Weights of a small GPT-style language model, trained from scratch on English Wikipedia.
Size: 13 layers, width 512, MLP 2048 GELU, vocabulary 41963.
Architecture: LayerNorm before each block, tied embeddings.
Training: a variant of SOAP for these matrices, 850M tokens, 3241 steps.
Each number is 128 + 24 x the weight over its row's rms, rounded and kept within 0 to 255. Layers, rows and columns count from 0. Numbers have three digits each. The size before them is the row's rms in percent of the matrix's.

# up: layer 9 MLP up, 2048x512, rms 0.0773, rows 592-644, columns 0-127
# down: layer 9 MLP down (transposed), 2048x512, rms 0.0821, rows 592-643, columns 0-127
up592 096:155165128131149167094134145094138132128154147160111115128126125116101144164112149123178136091156101160162107141134101104073141128137164115183119148132123121124111085075140117149176147137143101139138117167124105108141079126124126152158124067155081171156113117107114129115131144113142143163121149109108178107078158106146135134154155157100131086078130144119099084142159214083121098097157
down592 099:110075116119129094118132138153097137128120077114128138101119119113113128079189140150157125149107161147132145100079118142142081140120088139103121127130181147161090124119128144141145120109137115127109114117141120129115140130147133148166114131125140119078082148084114113108093145103160146120135130113095115138103107138108134120148138143128110163119143128170106139118096106146163188102134
up593 099:135113123091093139117124087145144156127118135142104132163173165131116146175148116110119144115138114156106112092110107108157123173119156128137076144122124095126166148143106138120102116143133120101119112119151138146105134137138140153161107154079150107096135101143141129107148099122140142120126149132158163151108098157100150139173080135090141122121143133119117080090079171190104148117121
down593 093:121115134108146139135152118098139095107149163109120134094117126176155116098114162122153142136090102096173170180124127125083108089112045141115146108131174136129104132156206134124148141112149125164141139155095092122129119108131132079138118108120109105103101170140126124162117138148097127128106105126069120143153116113203123132117149091139107133111125130119118156118148100122154089177105
up594 103:099124093117056123112159114093108107135165152160144076100098124125081113173093098135131134152147156124131141140119119198132087095129127107137157125114116125143110127133139089109167122121106139145180161152152078161108143143146137089130131146140135129117124106140090102138122112138073130104153138105108098086119120158118146117114087137094126123156145098124128128112132154138134120109149
down594 099:161128158122136109077108148142138123158153108131125141142133133161119143136157111109139142169146092117163128130115131088130136157113141103066153172151148151131103105111159088117124111172182128116153119136119125139137151130147125161106197165180148125168177114143127116143123121151093130136087110110113161110120134160159170093097132098122151122114130153159097090126106150096139138138150
up595 100:130145108132110143117144148148101093132128095139068097117157088126148139136123128145147163085131128130114158129136100126105146112150146112112132118098140163134125108095089120114160121145123099102134157132076070148124106145146114109118127132137117147115145135127148154135163156124101116158108145125117141082133108141093136152160112139110116143157145151154103092084127139140141118130102
down595 096:124122158125164127113092145090140141128181124092176138142124125097107126107107118100139127171133166136087136162135088147175156103104077116134114132122139146132173080109105144107114181151139128143132149116161146088177124126155121110139137127130088128139136118109126152184106110104169152134134123131166147146151114123112128106106146139134131150103122096071105169111144111109122149132187
up596 096:153185120136137083135124117115105119151132112132115107130188142126070108141103132113145132174104125135130161102099130145106157134104125138114165140115144155105158150077116117125084145116127126110129202116121114119136135087141111098131116121128166145151105107105148056113157118081133163119098156108127170171143141076070137127129113104087124128121079125123138106117159121196153071136157
down596 089:125106089148164185122117120158111155114128158099144127113100127102081139152137156132105101102154142132154119141124172113122089114145117112114121134183110124139106137174199128117124102115096116125146122146139142133171156183127137117131061152129142096104133168165116116113115133141130168133098097145068139126163118123143148167144153088130103147138119132119141128149130106123124141086101
up597 100:163119137142157133101144134155125093152138113129143123141175101116075161124110114116120165134145125154161113123130096128131145124151153106139133081172131107137089174109111113147162132148148130142127155098149101125141146091133145159168112195153140150154134099163162126102182176132138124134127089129089149090111149099143138079129140122126159165148121169150141138093083148096102108135165
down597 100:115114081108100147174150112144137134111131105120127144121107129162148145096119125128087115156083100138121132115119134150140165160180086101171129086089135140139109116119157126142071123159150126137119143135126134198143137165102134136104111128129069128100123146059124112133058134139120153112112168095147090138137130142117139153112084122150113092157101138109073126122165137122096126158151
up598 104:116141129109118096120115114144129065164077092136142150118120153077124134148079097106093119129151097149146126112108094134110115120130130122142101114161157126137161147155148160192147097118155176134097136095112123128108122120151119125147085125124123151130185095096117107133112164138145129096176148143096170138131112093078132125144089126111138099117123117141112108120147133096122119142131
down598 105:159149128111098117058117147140090101127106135129158139115103106132142113136171112134136111133196117135132127129092133130100155101138114150098171145116122171130147140158144149103099094142130119145126151147150133096108133091147123163153153124127156102079146121136152123148088070175123110091101148116112136115199127093137135119115134134148111108091092116082133082117124124127167104109154
up599 088:129086124125106139142158198142098089098158114169128188113142185125135153123124107108110119156114124111138149114130166114130125164125167110117117151127120154147097105116135153117124143175130150149107123139136157142148140140160074114131095140128166075173146158134124088143124130098125149106163150179066105111161153144103110115139100111131148144116140091108106134104141124137137120131108
down599 100:114156137120140139069074130127114137125094126130090118117111128104138132133132104084116125131144103119148135102123156112122139153131080156121155112138145134124097123067113129110112129113093104101132123111123145093098078184125159106143157106113120127142154088109093154106170119117188171142116105089120137108133106073154156102147166127108135077099129109139125136115127096147136152133165
up600 096:202147118092108135081147120139098137130118067122149120144130154120145127126143147184139170150108133136129073120129083157123140148083143180131122139164131155120134119137117133159108169142125110173127074131135071103122114143155116142145163130138109129098156132152142160103076143127100094170175127116129183131115130136082150159134094160107173118100125116130149138143107144179066086135129
down600 100:120147124135136114168124137152112137124151112133094100128132168102111120117123145168133116138145092101128127102153127122116116114118115123099113128111137109058126159132153115107117180127163164130138095084108131115102124159130141131128142094134166139117125142109107145190148131075122113105150133119121126129138112103135136136102103116148116118122129144140167171072120157169178089124058
up601 104:083107154138079099099120132160114128132142102110122105140130157078139098142117103112131135104138184123116125066141153140151135131121103082154126123128100186121115136149145169089116104095111116184100145167123119163134133125153095124150123111158175143141153165134137128168179104137204143099130102130171104110113118131141132085127142088082153141091128130164138130139165161121102148142139
down601 096:145104137137149108144157109117108130122120133119115162118121115123120115167139097139073091121101147151180109134087098157131115126131112152081123142163142115118144140115142093154129097134123093134119149128179111097110144136122149095083107132121136099141137122084121105113144141086087124153095120120104144147171143094129112187120119175149122138119122128111119156099126143118162093114063
up602 096:150110111113125136134085153080166165104082112106100145156129163129138170127172086155107125130162079147094187143122119127129161152104128123158131156114152134145148145118035168131134113147126112148138114127106144095107163132148085143123130118126137079095156093148143168123172120137122134090153105122135140112131133157159132130113138111118139154124147130148109127153137113166131092099099
down602 096:147139098102140148123096171111105150138171131173133121133144147072123122184120118167120123139138153176135089085177112099106140132108124111149121139119139135072153091110138158161099161116133114116142132153164125161133140146133090160108112135118099138123162134119151118155115132146153155101153070103109105123165142059142117097137167105138076131172129086120084112119169135158122169149157
up603 101:115133128160118097168130156129172104140186173141146122174158130121146197129128155106135208123118106159116147116146101089103148133134103140126119143159127059118157113151136132115104108138113138151115096167166057118144155143111167144164123119147173144127127104134116107104126124139098161157151149136125151157110077116124122139094087161191079115084137117123132164129137127149112152119136
down603 105:134135103120149153142100131167149150116110135159168127103172133086109133138039108134114118151134097126130151177134130163151125147161163091138135127175156117124097127131176135133144149124137089147098164135080129089132099148099101096144144084136169113116136148111097083049075133135132130139106108090133146157127138099128115123136114094082118101140101128148178149123099108136077133067113
up604 101:109181111156168121105145147132103127100148128122104121142107116136122098123080146114090147138138157118119107153098144104142133168127122150155132136136137134124113116144098175131109096142161141132092108169133122146135159157133106125075127107157131151110081108076105070071110172145153091140138154134114135099173147149159131095106122113170126111120146113141079111142094108110123136118129
down604 098:114159143111148141112111154177122169154145133118144123065127142103179160135165087111153115164085119132112166114094119141148128120119128096128130117089131096087092125115121101136089121167138120139132090073201160100172138162094127097186116118157161121117178107141094159155137073101164144133132111154152121123117148085134129104173169142172130172172142160180158150116155107124120102118149
up605 096:080144130091111135138135144131117204112119160139103140087153151156167113112122126167104143165131144144136132139119103117111135119111112164150104134156149157118190126102142161141139051096138089109130156136154144161104110112127160118124144139149148141092092109109117120143116133152161124107152141163138127153101149105137130162093146095110124079170142153156111132142124087142145126153130
down605 100:120123145113142151128131130158148096104161105133121141147160121147124131150098128145177075121104117114160134143079101120135134146158108119107102094136138143156072120109083095131111112107124139104125145141139153077157111105138125130161131097161108148154143088133141116093130156107111086172105116131120143122183064113127086085118140105119126197133115130139176137127161105133128153128107
up606 118:113167138085123139108101109146116115113104133157126138113159122103102140124116108105151148107129121087121146117166096102113166111129106136145147099105131137130115120097110126127092103120091127137091148081134112128150145170145118147126102118131158135093088095123106140132198138147108092074143102214071168133132142147174130113154146135067079100149141152105152128103121130146093100131151
down606 105:122143121116133116141128137161099162131109180067110150113145134087155160110089138130131108169121100129149156050102134176122076099097165126099147143120120133138110096123144103173125140115146159117168172091141161168152128115111133128128128144104116125088154123139132146106137114150089126166105091180111168143140076133117125139150124155102115124152137097143091146149137161101097101108137
up607 108:133151144131128104122179157178119113136098138118121101144145123111138100176077119123146136145101130167139109110149086129077121162148110112116121119173149143138117088113150134153123125131137170141131133137121134179118129137147155127112123078154137098184100115126132165124130128116132163108133091165135079111154066160128095124122126157160088131140148155121116104130129117158122051157158
down607 104:118137129082097108109099130097122125124133129109093172135144095159129149139143130157158149142093145103171145092116208122183175122143121161138120073126133079167116139113146159113139150108141069134147124093128124089112153152130111120160168098108152095090127152179120148116139113148123118153096141128115079147104116125146145131121147114148133114113104075118145118153139143120115140103066
up608 097:084122129088155117129173138124077098113075110143163163099143106129158169169136117140094135126110148125134165117135138160169140115135106066160119120099133119133134126118116115131140132160170112148124122098107107132161139097126100104117144118141137158170159169151121147109100090164160142136144164139109142138169150130156183121174132166138122145144081117102132141115119122109188107121119
down608 093:149122114111086131119114132136162118155143145188109129181114127144088137090175157114117117126158127134057122152096131126119152163108112109142124152148136180126143133123128071067137119090098164133106134148147127108087125154151120129112080147157164135150116114125085100148157101087142131127117111110119110126135151146111115142094123099143149124148117126119109126096109106130129135129142
up609 116:135134128107102132169108151129125129176130083148103093087110104116087116121196129116103123109100174120125113137165127149161106073098090136144115146114086130112104153094130131090129117127131122110132120072129133108172102144137130074116075153118127179125135165152138153129109131120109154160136115142122130145100130143119112121105128144137132114132097090099121158153155145136176116110136
down609 110:189125126108136129117153130102102114127124114102134100133070134110141153123103141133131109125098117128134124110154093118133090148125114106124117112122131138136148117101000123121114113137098117140116171120085098107111112165103132141095109082161139128113121125057108105106115122074142096149126098134157104079091145106128126128145117090147160140128146124148108117141119112098133082175083
up610 110:143108134119157141110132083131144166126120154119144122134134165140127098162105090142123093099109130141065088146151112100106120110102127096148061110120120067104149107119130097109058144114115132142141116167099124135133168157128148083112130151088092110126115108100113150111145085113106131076142161165129137126115108121158090114135108142134140140115128091147087129151116130163118145126165
down610 120:142131129185128126142103091102152164138093130138096135114162186144090130135164109120149116106139174112118129109107110081105080093124113151093102129104097117052139124115165066143091156124145108106136106164106153145137151150131131101134114095112128182172157159136125156116096083127151147128135117144122136176156144135163083125116099126165120134128154134128121134135138177098111117100164
up611 105:129145108117129126112080105167100127099086127157142146109157121117118161134107103147105129121131117129119142105138104114134149128097139130132127118122126121130126120093156122105077162147091130145105153133072147114100144102104130133092118145117132089124126181148110074155050121127144122108140134134149140116137129184153154153111134132102149147119130141127143116129156133135124113107152
down611 103:155103178145069115108133146129113165154114120136157121127115143101161205078109124136135122123136089127104120156143108152128110147146100129137113137164146147138126091167112109154143169137140121067057112159142156126150146177143129159156180142123125170119090107128151110137104133123143146139145116131121137109154112156125116099198152107127078124094148173132082137146104117118107112130117
up612 108:160148124110124128103111162117117128104071102111142112143123135075142162109089099158111169109144097152158138126132152183067121163131115112128159163109105141142138113125112120184131158123123052124147118122123100137098136130109122135094126159173130087126118152114129135132143123135112078090102170120118151156150104113110133127100172131091129118160118146149135119135134094159129133137108
down612 095:096137151137169097136132123106091131116127132130135145089068173146137120119125140102127104150117135123129119100143117105160094082120136118084118156130132131133090136154124124105135069099175163125095126084116144124146127145157129142125143140100117173127132141137118102118115124122164119142134133147165147116115137129143108170117084113178170127115134100133145159147136088130157124099115
up613 093:117126081123144120169156157151095111137181129161112128104118150124151111161145141070148121144091120086143130122083142183142141159142104151112120144124176117129106153142102146160091104121144134155104110141149147090103152091178076105144159155150135123137144133108133121133099118122080157184125143144121129146119120110109134102155146097130116131172105114155117101117097107134119132109155
down613 098:069159145135122123094138145147105137146150140125134165170086136141127124128144134165137113168084119156130128133163097130100115140117132104173126120164082143128101126125150128130118132123132085133131136149095154122133119189095145140093131144144109113124111161101156062154173156146147118173134118110186140095120142080145104131094113127134137123109115146130127134076177103136143126125141
up614 098:093097123189099142124136129182096092140177142135111141126099170126111148137126094116079087125160111169160169143078115135140165139124107126089110100116128099113154137161090135133102110102134155118115186113138134148094124144131103139141116120163132140160099126137152112090148130164115127121108145151137111141149173105101120107114181171155137097135132134158128099123144101096147133139084
down614 104:143147129135137113118096129121097126101104143146115117128130156103119133140089148126120136096139128160069135154143124112166097135133162136108126149141142101163178119133115140135134106092134103151135145140109119092147137104126153144100093108095112132121104093079108144178128134132128128168151165148105128158123118133130166102138163128164156104147090119127116186123132141173129161126167
up615 099:153126151137109040157137097140148084136119129158132112111142155160131121105149117144130129134119113116110175133113094131128073114153094116122154103136144129077157101139121108133119143090105130131117168158130113117133129150160156140162089134132111179127144132123114118049103114121094129124116094086129083154170135078131153140113152150143112159115122118090113187119148134096134150121110
down615 100:172106119180133185116119092129135117111089162142142132139101130127150102167148135108153131122146131186122138102116140166074139092147107121139115140102140161138120110136098133137141131115151112125124115140148104145131163112148138114134165108122140121133131066096133143155150125093149106121135114178175122097138182132122130153098133138118081106096109099121133175110111118138130159124116
up616 108:142108096094130112162151137118079130146139090143093115138116123122122119115168122111110133181113109133060125137111120106132112131100145122116127111093109163141141117156116120136159137107156105142126148128133151127161102143142149158143143132107099109111126073146142161112159155127170132174166173121121133141152109095111130123129138089119138163140114078187093145099099126142155132090135
down616 098:129126135149128128134122102129119159134114125151140149139185128095126122152121106129118137108139115155104133129134113148153138110143146111122161131118112119150133123136187141107141106135151108164118153097101135109143195128093129094105145138096146095098153142134152137144069099168089112118145135162099139126137102108127120113099113089119155112110119121131093097125106156156124121122131
up617 101:155123082116148134104138131158108144136147117182127140139117121117130148157146122095123065157099133108139152122111129124138133089146147184119152099110086136116125142092127146152112122118124126165199150144100148169140081148119104093157112121123130156134106124098112146088106161116140087109153141100148143125117090116169176133117096140127129151123167130078103114096127126121101088105130
down617 114:078134151149148156169101125148093122094128131128093087141147144139130148090174134141090155135130135082104101159120116122140146133152104156153184086128173149121108112123115123099164110121170093172109116128117138154112107103092130159116133157152109110131125150104118135115139065176140126145124131178113119130136071142112150119088167137190108138131136128144122124083138161083139107146151
up618 109:112136158109108178129105121172118125091110177138159097122110137155154130143137100187136149103172142080122132168131148117113159121173121147097111131118131140115142136141116112137113133129142101140100142161116136122138167106143138144121145113142114112156105096152165126163150151115122070107090129124172130117144141082098163106128151097143091138112123136118127135116144142120142102109123
down618 112:111159115101130129100080162101157116093121147130123132090104133118076101130119123157111149075155131174123123169141113117140165154134120127122173157072128119131140170172166121110088107109108084124127123091120142139117092121139150128131135117145130129109139156131080150102123158112135108120162111097158140097090073114154105107144139122155101153114155131144164078091157108139144126138139
up619 104:150172126096127133135106122107137137119096109133149098106138155121120111155140143111129158140132147130147127130162133153170097111092202127165145151155121131120183128133144041166129156151115083179130146072102104150109116146153129141147117159152101141152155154140096097114143107160128123141156165078097106082138123154125144109140142128142155127122097111200150142125131145138149142140110
down619 100:122100137120180144078090114163152099148081105112136117155134162097133153062123133151114157134151149140133170130149112147136093100130128155132146151139147123115172155099153126107151148140107115113146153124151134132134150100096077150137146142132147106117146077122179133117080100140160139113066109157126124125141103127124129155087123139117122105110154125073104128134171145171130129122095
up620 088:143143137108145096122159116105129114129142103104105101083114134082109127105105133106178131154117160159140088147162158209110129097156106163145186135114148097132128159178107145107154173100152163130157096150135122137101133122127144104127111161127146092122069157109146131134126089125128125126135113139122130119143103091138094194098133066120117127124109169149092116133118088109115124122107
down620 090:114120133122101126137098121142151120182188139130087085147133146165108169067113166114142148156097118140118122105139131171115160160109080110131108148145136146100147138076078097139141130157150113093142142166143160132156143177083142158107155152110174136129165109113128133114183128137134096104131123082144121111081129146118109129162136136127133125085115137178135120106136148091098122138142
up621 093:094160118130153131142173127122136117139156127068127127096131089104139166169096147139082166140157101129120065101097122159125133128141105151127119147169154153132109107132151116129139130122158125142082174115084106131128101119150061094134125121122133100116128108106143174133116123109134122147114149095123158144148131129142102148118104112129129140105121097115111149125142166110116142149110
down621 095:144117151126124136098168113167157122101141163156120120151109163136124119131095109137131147157178135091105149118101129102116127126158170101137136070137136132159148143146195122115101097084110133143105116144173121108148100152115114157119143135145136136160133123165159113127118132164127137129156140171113094155142119133129101128156129140131112125166120158120125070094140131101123131156103
up622 103:126105142109152117159101128136176088116107112123143147142129080092124112130110095149127142124123090134128144147143122152147167139152114127129136112191096154107131139087092114141097097109086135117067108118116112112130097145095117117149091135107133103106149141109153117101126119137153101107135155127126138126120142127138124137172138169149123126121130129160136160130143119119139144122113
down622 096:100106116159099121147138125124139175115094133156121133136129166134120134108136123137130133156114117105159107143110136135150146086137134148172153115129152078156161137133164180155128125141125127089108161185176161136125123106144150177108119131124134116109098125158103131137118115120119081086109119100108144114108116107119116179128093085135143129145166099133140123124110127119151141129124
up623 097:150156132142144121109156164117108086111175057113102118131128153145137149133155124151170081153154063128157143117059122153108128110136095129102171118149096125144136130131162159148103118107096134077097176167127115120102112145107100122092102130132198131158072123114159139131115093129155138124149123158161178120131104089079116168139149134160121172098132144103150153151127120128180148127105
down623 095:097144126124117155184141069156110116179116177100120123106112138136076118108132118149132151148151125111115132113178125099143167135156119143143074149163118140101161115097171098087126129146135195111161118121098165126127128137144165101116172127104119157111116148094102136111140134121101131129182135157148119136169129138129152124083116104124159120157126069197112082105112118116089116101120
up624 103:106147121138162134139139104158128127109139123121121093116136127177115116141124127162110156126113155156195132134186143140156171124068150128095146123140131126085143161155102160128095108161110139151163157124103165101185134124146154108116086107110121128148114140103131126135139127123127185091102110134162124114140087146137129115122087116116135104099112140105109151132138088106130095111107
down624 107:100194173180105139140071150127143142106110121162158115118106090118145136142123123121135091138121111122202095101105156154132121139097115125112124114154169131140115119130180122078094139101152117108100189163194120114140131155154158112144142137130114135146107112086131174123141100122127174120171122164146157162116085111125132130148138124117108143122098159169116144109123079134184107144119
up625 093:133113127147145103176121136125142118138144123137143122132156129102170110176139119078121068142109099127103116154163148131106109117118129070128109124107131112143151146148124123111120173165112129150161108149074158116145142124142129127124149156151107124110134138155154143147092146184136099136122127144145121125140116094119151134102176154123150119115142083105127112139100142157159084137139
down625 088:127124112138156141112138139145152108053092146159089148099134100132122119094117101140156143123131102089105153130118139109112078087108119131138149100171119114128133113133177129191091131109090102140133131113153120107151165139127114158122094171107086090099114177132120131157157112127135099120112145106155114133138151111128118140120107130129168114149137130112137142134141135154133115147089
up626 099:091096125130176116150140138099135140153139165122147107111118125146117145106127125176125140140102121172111116144120131111128149109152132159114136098144168119128131117126050137113154147147145160087134142103130111178163112170131116090124132093150105158178113176089125101132090171133158171160141117117131115116109159153092138175143110173111123121141139133125136125145104135133130130156140
down626 104:202110139081118139150147122139139131154107128107164121134135092138164065090110120140133133129159162087133138133121141115102143141138100111118167145098133108163123113144124108165123123151143169134126110130139102152090135121110107148101131171143151118168116155116116126097130179115137100152112117144121118176154141176134151110106142086110095133137163113110140158120146145096086107124205
up627 099:153089129094084152128141157112136088109113095132100147127166161134133120112138133111112110134103125110137142143137091144109113133148115171113140114124096076114109068088189144113120096127153132166130090096116081111100116095098148146123124135191097107147142131119178146105151108178077134119125119129150165113164117165110111095141122139152151087142177143145153165120119109122095140125088
down627 110:113161129123174124133136130126102114148123125097170157124120113057130093174097142121109113134139108128146139070138150120125160142115081155155112108154147137135111111135141080139141141122162126087131164091108121110107124109125136138081128153098147100140131120130123129135158112134136140146132119121091131133143118134105148147171174129139148097120116123145142121132117179147142134080137
up628 099:106121093145126113117160121165134117113118155182153146125125114136121114146041138155116122169135115126145133113117092133113103112155106131118128087092147111117150146148125152152097112140124146135085124114149099168160157122152127132160164127137105136158106108123133057130116149136144135158124158136116111155110131117126182105169133096164155118154108111147104134114137147124185102126080
down628 100:149172147126126111141147132105107130128111106131147126114122103094098144109157140111096114100091110131111121128116151101136141090089156128143035104123094133109095107123141125108137167142114120134122150111117143159146138187143130143132148138112116102134134147139158154134120126130112099155142133110141134132120149131083106106139115119110142093123150100114143154157101166162111177126133
up629 100:150100149153076128130164168086154155104118115133150119093112084129128127175103083121135103111177137135115149165119151151145083129107158103125106077169142185162172129135147071123124165151147144109111120125130130122107084138128120141126081144060118134109127134133103101128118161141099095124126163151153132081118116105145143130129130112118127094122125109158119123140096122178133085100124
down629 095:178129084126173135122099121167113176094147122120120124144161113094141139084174147128136166140127107093143109121131111152142141112150092145138127156113120085098103070109094125142149140131168148105100154054192126145157129149140089086120122122156169088101115123118148137151154117100126116099119135127104159161126144137108145107125134136138134095130066117125152102113152138093105128139088
up630 102:160137090143110141133115161090128106121173079104089162124103161145095128131100126137150137069191103111180126118142130126136132135093149107127166141156107081184109127118105140180083133141156143101151103111144085119112120121120084112128081151127111137179120105127121132123163161090144086129156138159142127133141126143133141159149121119102142138125110096143137136109128164108128121151095
down630 102:124088133155121142149135121138149117185139186122173139071159125101144130147159111119115132129113148108105135161102101128097113119150140160160106118132127144088118086148147121108108140143124133129151120119082067137165103117115143141108121105132121115097084141120141124112126121139184139130134084100154118138134098153081102154106141132094122131128125106123161137107170158178139156149135
up631 104:106137134143146114201103149133107102123120135161134085146141163147119107144134133143099171141150119110115143118135097121137152140099171105133158127151132077136191147151087121115177125153103107184137171159112135133149122146160125151084143152112139117134134145142163149114139168102141135102132137128129161156145118113180131133144115135130130131128145150134107123116105157126142165115154
down631 107:128086178138131147142122103110166131134124124170178092150142165153134140157192083159131101152122085118083096092112177133142080100129166142178082108123143139131115143191147136162124129151120101129179119131122105107105122120114136128134117139134159100083121117132129118152110134131139115139138150116126125109086147119184140126109108067126080127106095131101071096133112150137162153103112
up632 114:125134166160138134142156168144118106156170120121146135129144109083168073158162103156141185141110118145131125115098145129107111142148101119091158131107142142134104133155139120106126081113115121145172118117120176119116160148132147146149143078117115139159140121121124099089154115132108137116154098145147124120151148126099126096080124096148137101147121145132092201160088144124096183083134
down632 110:116098123184087133146134085137117164146131113125139164127151131099134158155165165103172111119104106101071146115102166159142113145083106123086122124120129146144129157146134116106145111136174134139165118121128148134135107111130119139150130100104129147123115071175111148088118120112142123116153129111161140130125102177127174133108108119110121146116151143114107128103130111134130119082127
up633 098:135136112135099107156113129096105160108102085125148125135164111133123149095185081141178124124160141143167114145123112131096118161160123116153115158099073109156125165136106111155097166139140143078118106122133161128158130137137123122148114158180144077137121169149095087129093127161136126148136102139126115116133137133162119127125153114127111153130119125128139089141146072118140151138083
down633 094:183148152137121165146136150105131129158133136149108104139141145124123079125134164062094107117133148159123126101112125155139148129098106087105129164131121114111120103156157108119116148122097127157128133142116115106146138144116133124140199100108125151142113150107106134118105139078138140146049134133092122098156112130109117110126112124131088095112150127174105110059097086125095134101118
up634 099:125136106129126152138086137076172060144162131111108118160096127143108138125118097132112111102150108106130149065114138145115124154130101094106143124114117128079165132106150128202114102095118154145131130136108099122084100126156127137142124137132111124103104135141116123167104123111148140113158118114078151123110144125119134122122110104144141135187096103120128138153130109153109149149156
down634 095:145130132116092097138135129139079115131091154115138123100132156085114158164100101139155194121121147132141143130139069114168127099158150122121099149131173137094107173137084128096130117133110099132159144099091156150092111094122144073128132121121087098117150112107133135134131146143082120138148121144128113145129165154165123100145105144117141124138135100139168136143143157167097148104119
up635 102:116150103128115141124125137120117137135135145113126125100155189134116143156100109141137154135148193116110107157126135115133144110133107124147124104120138118107112112146091168182147129144100115091149131126118144135137139139140131133108157130143133149118184138117129123129080178162137165142145116155134139133140134147123148118124139100126173114152141122146139184142139153124114142130150
down635 103:167125171141133155150125127144108115127125164102112129098115124140115141192130139162156132131127119170122168133130156133132110081091114128095161105130111131122094121146154138094111102125143120145149125137135131123162109151068148127145123134187144089143098113144159093085116131144123112100160120143097128133179104120162167135131109099097095097150135157140130166098166119116150116144181
up636 099:110121153129139111114145119125142101128138100140123107116126126128107089107107090154122128103153174101149150164146144114110119155111110095093154142128133129135122134183109153163062149168079155156133132144116120122135138149135119113129158150144147152085105143120106142114114156142138102125131153101068097133109145170143097160101134124086108112123131128131120135135133081114103095111104
down636 112:098129144120164116133121079108178125124173147130123132130105116168117126178083144137167159102147131129141129116122152139133138130113061116123110115095156137129108119139128117137097144132116133103158108122112133079148142156090115156109117139114119098084145150169144112100053106119071143128157135090139075107126099141122155141111111139113149122125177120165155079133150177077114100119097
up637 106:133140112147091135172120185116129120108139101111127104119134154078124142118160152070118123108135131091151099158187110159143158140159132124101171127099130108098107116129135159153155097139134122146199150135134127168139165125119135139142100159062131153132113132135109116134131191122161090144102167110127131084167152164139133107119075118123137155090101149155136117155132187131109136143149
down637 115:142090134125098119140100112171144127157098106102165135118125167127128106135115139091149145119140094111124141123160132147151130112082085095098148112125124105109111120085148146125150170161102127120180124115136112108093145083102152138101142081119134107158124113136138118114075137159093080148099100116180112123124130147090134089140119134085132127127118128102158172143128146133168137135067
up638 100:132166123119114130133107104131137139114114106095158149125122151099141100103145159112194114187187142124091122082135154113161144121165114122138118093121123074109132167151104104141100083114149075063129103125125100126168121174108100163117174111119114120135117118197126165101127137123133068062129137125104137139155112166105111124121110149110127165102168159125148121095095117098093111134090
down638 106:142155136098090145122097112181106169128093110145146140126150133151120128132111155134092126148135109156169153112144140132113152149131129128142140119101141133105152103124150160158112154082147099102136103126171126134145122126133095156131155194123139124156095102083130129145121107131114141121138108141105159145146116176081133116145098158126106109118160114116136127081116094090124109127144
up639 107:144115079108139074132116169079104126141153131148122123120108162106117119172104154113088135142159109134138137157101129121071138160151121121137131137139138113127114133121122157106149146113116120135092101138114107148146121164141125142204125105105114119135143144138128113095110108155089158136124144152171098142163098129130094090150061168169148127160114096101120094118122143125142117099116
down639 111:156130071145103118122148143093118168127137149135100120153139119138133178158104080128130105126151124164148127123137147138082133129139089125142103097098084144123128164097124132120124135119146131119086121156140104148133084127113150137159131153155133147111134098112132132153145104167152126138139131124115157166129124087114166124120148158151108080145092136137145128113126150126131156133144
up640 100:166134120134160152124156129146100113135115129138137110132139148101139109109163150116121088159144141113173078114107073131142138158176161117124122171144138136119122167153093103141115115134059127088160141122129108131088188111093165109152126092158133120173090154135121142074140126137140160133112118099147161125123122135126127095153144120114141128172126178104107142153162148134161107118096
down640 101:130161147127117162154150096101105108119093103143135124130126071121093097101154079135160107166161125142128134111132130166127117113139164136145118088179150085123105106170160154153134127131133127141145145097169127109101121151126125033139120124136113142113113131131151103115114132170139115162183148166119154085104138135158155153137098170118118120123164129164090142123120141103118128152129
up641 101:168126119141099086130129105129141080119124143116107097148123145132149141087155082114138163117214109107115114112115092112142117169115134107158109131122120117152123135128120148144111143099120169141135140149117121133103128140113133131117122111123165120109121117103158131125104162096144141135166111130146141141101094172137092145159133117070118128093107159141123123077139154148123150072085
down641 094:134136136111105103087161118101134130083094131132134123125064153161138149099150145144113140107150126144186098165147159112127118133112150110121123088161126093155144160137124112135135151141118105152170125157150139152136114079110116133135186136140125105107130118103123142141134092155106109103156098096144137110096095111148155110151150120110110128141121117160132125121118135170103126115044
up642 103:132162148165141118120131113150101095061098124134116154189115125102098149181132119138145135149124094086085104206111137119138172130122089160132143131154166113107153180118131141143136139136113087159102112111146090163129139111123124125109116145107167115163147121112111111078131173176096099113135136143136115117124145109132131130161152117140121145126180079125144128136113157148127134136070
down642 101:135120160132123072146097117174145127122135101129112138144091125141150126126119136104141162109104139099148184143108126112149121185112167147124138140108164095161142146081142152138147161153116134160121145112124116148080096131173093156076108092143106109137118112141102105131121145123126112142143097103145139151114108120126128147156137119117097123126127111119131153151106121124170167111138
up643 084:161094114110113089106123146122160118089103147116137135129160115154103154128111106162099130138121125117126160111129136103171141119115154140113141163104112113108136155144118141130157116106108089135124085097111117101150109105148136092171082092131105065141127150119093104138097147085117130132109163088129089119170142070105077155116156120127129121161113118147137123147176104157108142096130
down643 090:122141149158122134082123167132143087113149166125102107148139118105134101104129121134122095167112104145105149143117127165144097116135127145153118114130131168130133095128103093160101124114079114160133127127131139080120154151136104123136153113146214135143145111111129078135147109144158123122137067120074139149152114148173094116100112101157154126123089163151174147100137159132128135116183
up644 103:089131142156123114154085090150112143110163155125163161125147165126112096130112135093164150131087133138150141142127123139146117106084131072112149130085099127120153133122108150135152150121141182179140132153135138118144136091168172132136134144132122133127177121119114120143107099148105164195083080116107144125129117158174102113139127133129152164094155163129142134129126119126088169100103